config.toml
n_layer = 16
d_model = 64
n_head = 2
n_kv_head = 1
head_dim = 32
d_mlp = 128
vocab_size = 8192
activation = "swiglu"
norm = "rmsnorm"
norm_place = "pre"
norm_eps = 1e-05
positions = "rope"
rope_base = 10000.0
rope_fraction = 1.0
qk_norm = true
attn_scale = 0.177
bias = "none"
tie_embeddings = false
parallel_block = false
init = "normal"
init_std_qkv = 0.14
init_std_o = 0.14
init_std_up = 0.14
init_std_down = 0.0
optimizer = "adamw"
lr = 0.00613
beta1 = 0.9
beta2 = 0.98
weight_decay = 0.072
lr_head = 0.00847
grad_clip = 1.0
warmup_steps = 585
schedule = "wsd"
decay_fraction = 1.0
decay_shape = "linear"
final_lr_fraction = 0.0
batch_tokens = 32768
seq_len = 512
doc_mask = true
train_tokens = 132300000
steps = 4038
dataset = "wikipedia_en"
Each number is 128 + 32 x the weight over its row's rms, rounded and kept within 0 to 255. Layers, rows and columns count from 0. Numbers have three digits each. The size before them is the row's rms in percent of the matrix's.

# up: layer 5 MLP up, 128x64, rms 0.151, rows 55-85, columns 0-63
# down: layer 5 MLP down (transposed), 128x64, rms 0.104, rows 55-85, columns 0-63
# gate: layer 5 MLP gate, 128x64, rms 0.167, rows 56-86, columns 0-63
up55 094:105154115083083158165109109074201079143158151197154178147184151099110130117120132113088097107122165106146097169078140080119121100118136123066140125112140146076087081090156143074130148116132127
down55 087:090133141075105174140110140136122097138185161103136168132101166135106113164135174118097146163088131176150139119127157098186096134093094164166072106125109149132101140033063101178127151075138140
gate56 106:068121129097110100119156168118137153134118141155155148105147101106179163116072109182102113129212130089056098149141111177125123164100138122158178096123100091093094158156117123056112154148112071
up56 107:107127072183183142087175127091139116087178131085152103131101127151147145154144122110158167143114164124100096160119175138123202155174076137144119108142150157141095089211187165117126149091102125
down56 110:077144100134164067149147148060092116092086165118148155122133118144156121087092086166111133144070114095140160143169165205098133135183143116086161149112095171124137193127096114096161145105092140
gate57 102:093147177114143101166115129111096214180164127151198096143099144141150133133101141139125103125166176096149106097112178160120144148113133126112182135092093196137131134140186123123181166172096186
up57 097:163129153104177104101109132177115145089161083172132168150097148127092108121124140107109140114164120177158109174076116129134094188137124124054155120106113155145107154163210094162177121047137128
down57 102:078147179163144107175181081158125200161122130120172129176073132147205157158147175157112132112110134108157173126085114178174146164128161127090147142103129143112152130103167143157110143179090127
gate58 124:106087117135145086097123174184120147101083139172161159149130099074191123185117114141071095185186147156113118155152165123058148133160076128146140141148110136180128130097135132085177160145159135
up58 114:102103109147137182129125101103166060134155132194164090122066165108117151145169135101116137112121171155136143113031142101157101137148129057115158103121201116122108149187087131119112125149148105
down58 116:181112156203123139102112204165094109155127163110130138048155109157142080089152136080167117112122148116130128087109162198125156162114080163129134121161150152151170167141119129112173126079166138
gate59 100:070124165160127185157182192148042166148105184159111117125097107120148114175135089159136170132106176146069121129129150127114074146206106106110111137148124140139109148149160147097150155130112093
up59 101:141085062148172115121127157099102105108116085080073106105027178088183117097127110132136120163184104136103125074104124139147115145094155149133130082080068144124138115170124108096150113098110127
down59 102:135110134138170161159074154093143107080134130151080119175108160159158174116130088110130089155061150135130146085129109162133129141118095135143110196204087124151088109169111058085178155120146098
gate60 089:156150089123060147116146089116120122140184150100112132095196055104150197176101118149118090081122177100143138140140124160101102123122160142180177125112087151159161122134049134138154169117113132
up60 095:148158131139065084116076168179105129144116081144157141091091136111115101087094157167176137109093123155115147110102140080113122195075111116188136153088130146091157096129152103139115138136196055
down60 096:135165169108094121124210161101141141111129132119081131118122098144135113148124124158105117119129094103122165143070145229094103091135139131096116059130112100141219179122093156096090120131081112
gate61 118:104087131144109177091147165140094131118156138163095139106182124129117123084121162131164097203136132184100178102118087210106109114129143134178110125148142040109101069121129109110124071140100147
up61 110:187187132125138163080179132110111163140071080126131158174152185170131191124139200100101128186117167171106161187121144120115127104109108128173140130129112131200114092141142143152138100148114111
down61 116:105120114153135080151109097142156150109085166157149114070081139097147103090122145146122103122047132157169121113153145177072095152137163128129083174125141130169051151155128057110118160180100096
gate62 096:135115156054110094149088142130113145090096108126169065135130191096085146092144096146188160170138107080075129149140178172142071165132157148074179148117123124126135123143119097097139154175094106
up62 101:159108075110120165143119105076129080208161172153113131103072125123095121138158105139113105115158109148115145083086173145151085108160100084131114165180105168061168153135150119149183131112087175
down62 101:145143144093156061122121151143137118125128119105137165137094175139144086195128135104117136207103139139122168135173080212150190109146122116080114159120078100152111109089118147104080197120152155
gate63 098:110136215139144122131078136144165133112127126126136118140129071150187077108191156157158076193116176097109081115138164074101132130160086101151153167170109139094120113082102139113103110168086147
up63 098:137149102142150156121164135110126089075104093071136170163127102072115201132130142161137159096100124119131121152125162131071135166119115127115130121142226093095198147097142159145105120145114043
down63 094:123085077105144190139153075213101116149089124130139152128139128088160133147104091133092132097101186190073123107092143079111162116115132108194128161088109125102153086114169193118146130129121112
gate64 091:094093143145149126162101153090094106143138114118132098121165137092144115174130160114115133158152138145115071117152056174072139135119122132076171128165171175078109160106088145150217153098203126
up64 100:122081131132062134168114146137115141198149131166140112090179135156108153185101065116101171090137146079077161138091149130165135157119077143111088182102108143092041154135154132108141123119120104
down64 094:120174129213136102117152162051063186181123129103124157096156143149143132101160139143098097129160112116099141114140099194079134129162098151111163091102083101068107130099110154163155091112146129
gate65 078:127184119111114155117182121191098110139156073123169136105102127164118128156075091162085178113082093089135157150156181111116160100188148106118157138110144197161141098078131152133135103083119182
up65 087:147166143118106104159109129139082118159149115167082120162125060155145150182076134131144166067108148108110058119092092124041141144128099146122113177112120089171151187166146183147137096116123125
down65 081:156122109191158145120126126116163132188092164118112126126080102136074107110141134103058137129146117119089157168153148168141135176156165161068175090118034110076124088109126141161158114100092132
gate66 077:198190130113126103042149136146123166139187147118122095164155061155128160118110172117123134129120136120096129132128142115158105099111117097104135123075173103092108122142026106123071172127127158
up66 087:109112130133125135128205154148134125165131092135077126126068137047178122111118130160185138105142164170143080157127107097162088144089103160090174144158190067169115136103177152157104120132155137
down66 091:158162131072220115129081120101155151120128077142114107166162093110104164124084131104098180142133174164054145131084157162092103106158139164176102158097137155124153151163122092084110152126096154
gate67 093:100147108148098097127140079120113115078080123132156124179142083133136132144137137115174095131157060134121141171174133186111116190143163108098155064115122143193150151070204069123144104144124124
up67 092:109173093145111102122115153156172128078132149141122144145142074117095185151103077175098153086114169121144151124018076087127174174083124110150194130120140153126160147142139155101145123098152132
down67 098:098121057177074115115164130108174068142094054151176110174130137149104070129133146114200105141113078112126141185097121134101156126090140110120103133114187155153179120115143174106146123110122150
gate68 109:122114148111115049147102152129129120098154119175111120065112126167168131138190203097113102150190169159108130157178176124176104131137159115117095095174138151120132110138135170126190095144113069
up68 102:099129142151124048097114100132096150098070157139108160118119150159133112143122102128165161160115096099177164173103150168097161088104189176140086103111136137202181130111159097128140147188182117
down68 098:157122094137117098082151137093124136124120127153103120104102132134130150053099136194109129182127170187128100125131166138221167127118118148102177114091188100092198102114130096083095086112137110
gate69 101:107129117146119134150118123111089127103121133142081060049160078129152068130141138154117123118174118099075154089149160171123053134134126130151121123144133213104158109111139189085132101176185133
up69 095:120109092146164128038155107143120101169113182162088107147128141137103160079155102131112097099082142087133152180164122118172161142123123115135064120134108136108166096065115173098099189156094177
down69 096:087117073124143109199140103146151099111184117085116066129118175117111135120099108140135154111101143189120172145151134143105112132166104142144105093129221112142128147190132066143132095138047131
gate70 101:079178104083132112076156158102138146144160081209198130113133111112090167191123127134126092157061105144119119141161157113134115128107157129123126128154181128075179146126098169168130180117089121
up70 095:143203144127088125132072121173123152065115060099077216104150122123155168150145149116120157144123165128159087106171150138147169150131133178108156164122174137126093133165118169116096107177123161
down70 092:117113141142147124164148179141070082147071138134108106149134155179106070134117172115153078134096185132134161077095064153133124156115113162161070130127075079151117165131145070141180158136153099
gate71 092:108176186153128077190094109137170149138104057090156151151103148114146154142071108193176186133116153164141130123081143153114159137080151164096136130128145124167144137143183081095148139097088139
up71 099:116146095138130092113147126111172116103138082096153150140115007098111080176118157101125146097146151091126096132103118155099138094148060097160170135103120149147169168084094119172140163121067147
down71 093:071140120126183087088125163131154114095126071146122160120125179137072091142108117127107130069114137151093132118087057161072131164078118130140191088126110090097121158120122050125176146105113128
gate72 096:167171098149166124073093139123105130142163144162057213173175141160181136096157097090066109121146100082113129180138139182141135137162157103141162161143133163095104145153103147160146101122104138
up72 100:218146120178128149137126162049097169149117144120095202145126171127158143107139128159118111126100108099109119144120123177152071107145196188126146125094118160157147155150161162069160146147120100
down72 103:117104104102220124115079149157159122136042137134123179189166117115107143162152168134122126123168187120133136102130087163090163159150154090101133120156094123125107109167153073177173111164129154
gate73 093:128138162140116114117041140150116154080107114120191097118144166143128124125198136066149154131085134174109110146180176099106124104175147103157144137131138173110115157094103120151060138141045151
up73 099:099169121113119115163116119160091053119135127119100150097168113138127080162161167213108121113101071153102183116102179102054149102113112150148088100117105131114072138179121152161109115149146176
down73 091:078167085126172124128146180063131147105156119135156130116100125129182106087100081073093106119167140119131118086177114207170130158126170148060141117119102169079141145122098127143156115064116139
gate74 104:103094185107132117138142176135123128127142129146096130106110091124118144103096065163165182116133157199110161088106100174146092184100139131139154095128112090105209168135096073139088153135085187
up74 098:114131111187183057117096120120123140153134110130116159102142130079118168125132133114120103144136207168109107108104166144115101133055127075170127123178113100115103141139242142134124185143123116
down74 104:186104155146054118040135109108122181151110159136123147159138125125169101071166142106144110115135147191098159110127108138116102133122172168118145145134083097074137134120193092112136195118146077
gate75 085:141135130169185106114061124115149122141144159094157079172181124144113139109102074146138167168105101158098161136123137109181181068127212061084090152114094110108109141139152147117112098127159155
up75 090:071134163120150120120117107131159179131174108097123097154176096124155109178157149097126098140114082115176133118144146135106059103069074070135125073165169110084101156136136116159088106098182181
down75 091:207100115137164111114130101164111114150133091118192151129097125166153092086060109122165144144134110133053124158078135133129194135113088133123091076173083176120125146076158094130101126170107142
gate76 124:090101162106163134115121147123119167180139116152129123066137138061121129125193118066090125175180123126119094133167135187125189108148129182159101102151083097096193117153138131140157132157190132
up76 096:159177142097127159114139136063157156124128148151105126114123112122186143183119126138118101086028163182081186153175116122100106110134123116134165159137140176193090107128130113176103153117100173
down76 098:131150092177116108113103150125097130166138158166134170084111171158108135110180158089115131132195115105106096114113180184162165097160136174087063108139109180103114134100096106067145149145185088
gate77 089:110096172088137161159115114122179151085137131075135137099101136113153110151127115172098101193121091109118158142121140199083157120167069060129091111134126139189134169127103139132127047092128174
up77 107:145099122081172118074064161163100142140188141132108129199101115163108128081097155098064127086069163118162101106168132089132108128102128119163126127055130149094134111143140068113140141146149173
down77 119:165091152137080120049069156099121150099101148149182137127129166081058126085153144109159206118077110120102149102130183106096119133098131117146170111101167124105088149151164114113112158126131076
gate78 101:109146155127155104154134160134099180129063153138099071075164092119109112121099086109063170166147150166057121132081099110168105197115116182143173140095112120095095111123132104098114107113084147
up78 096:129113151087104120129111082116190110142103111123169177146102128105160140099134122230074146120139102170139114104187103087137155071160150095108177117110095163137140124136191135150155154126099061
down78 095:155109156119171075150100087179207100133123158154151112144125114089100187186142118145146137108132160129187132088155110087175159126112120103165097103175140136110170131111118179140085148133134044
gate79 102:113162153069143059095083126175157116057111114090143168104130152149172080190105154123064076151139165140114145179160113091142151150097125155115130138150156115117098136127144135071095114164125179
up79 105:107170196081217212113142125135134144153140171098136133115104076197063085135141081165117128153135155131158177089126125133127136121133108064175126116097117175136136137148122125139130109154124103
down79 097:140139126208079197106153188129111052122106150100124142114096166079131160146184143144125137137100127093124114139141147176117155119092116092108118115115152145118117081203130115111214134169134104
gate80 086:113031089104179165149169117149131133133210109109132138059113116130114139155140128147088113100153124129120135116134138177132172155182073156166117104179132105164132081093126066080121111143125101
up80 104:158148141154058085102130174166074128084118124115128200124114149134145069188087150107163151124100123141141142165120101088122139145100180102077122183134159145165127176098137144157146179078169120
down80 101:138117100133067155100135089128160150191154138125144048126186161140129085140090135102139127104142166095144093161133153071119092109093083153144091081132112156127113089196151124129109194138189134
gate81 101:148142135104112129148148147135113110134124138176157103120117111059132094107130100163152130178218131176142145151116115186195189156115140164104093128086142099142170106145130061110116107108142214
up81 097:098145087108102092181160118112160199090139162113089120148160152144125129089106132119124132084087118066172124150181152121035119156075152133113177151107100113128170159136105124094134112119093065
down81 099:151135106147076129097094155142161136136147115106118115080165110186106075104068124107142180144141176102163159134127134085163166067069170127145161137178083144172145120138118163112190104093108081
gate82 086:107124138102157132109049126228123145152169165143131130123122135144071106118082155154090159141137118091145158117125134115118080102093087138165125050175162161098148109102079101181097134131162096
up82 100:195183152109140135166145135174090103139119125096101150173157133128091116160115133134138040136108093160091121086146221109129148106112117060105136154163200158117142133113147158165112112108094124
down82 089:121074146170161145100145149122115105111108149120152085065126097157119106122113116083080146051107120141125111143109112203170175108152116154106127135106065144131085087112151211076164112140086139
gate83 103:167129127166164149147083148134036133090162151105117146092162168162134128122208157076145106144111142121095152076127143174145108132126136135086175144174082141148127117110144068125127140082057104
up83 100:124136138137120139118180102078193106163123120111104155100113099113150177069165111083121170103160176111081156174157146200081113116162107172112179135152143108142136145100115110129171111159207107
down83 100:126170157087144112138176158116140145139072173148130117117173115059121135124090141145058154116058123108115142125101171213134094071153091136116176121147065088158161141152134147111113172136147125
gate84 090:133104131155187126137143130153116105109097175146058154102171124100175135110131156147118109127072132174149133101083127242082200200100107116121140094103138154113116164096134121152117103121132124
up84 100:140155114126144104112047166175092081173106139142191095156104129187114158116114090087131161122117098116079117130070100131105087165144116094109184116133058136100162128180150135117172119133177139
down84 104:133098102160116069093153160114097108090176129102154110137128154194151159108132125086112140142133147049062097134104122215162107124152093150126132098134103161116153182123135194072147141111153155
gate85 096:049091114130196114082114134096130154145125205179144094098150148122121109152090150086100103161121079137099117071100166153193139085130129118089109079164123138105113175134137149132105174130118089
up85 106:121133101152136139117114137187190146134131094123159087106162139084169114201112112121205134145070093132176144114104179128111122114167218144120154119118095104132109158073154154120126168139181106
down85 108:158154128148126145138130077134113156153130133128135157072174138044107186165137113161120131091093127119133088131150138135085046141132088117154165189168143110087149099133086163145197074155128157
gate86 094:096119164144134122077076107137126171178136122159148112155141113063134168052163109121133190149113168174102158095127132145053129103179041127114152126136107124163107179091133097135118122115100126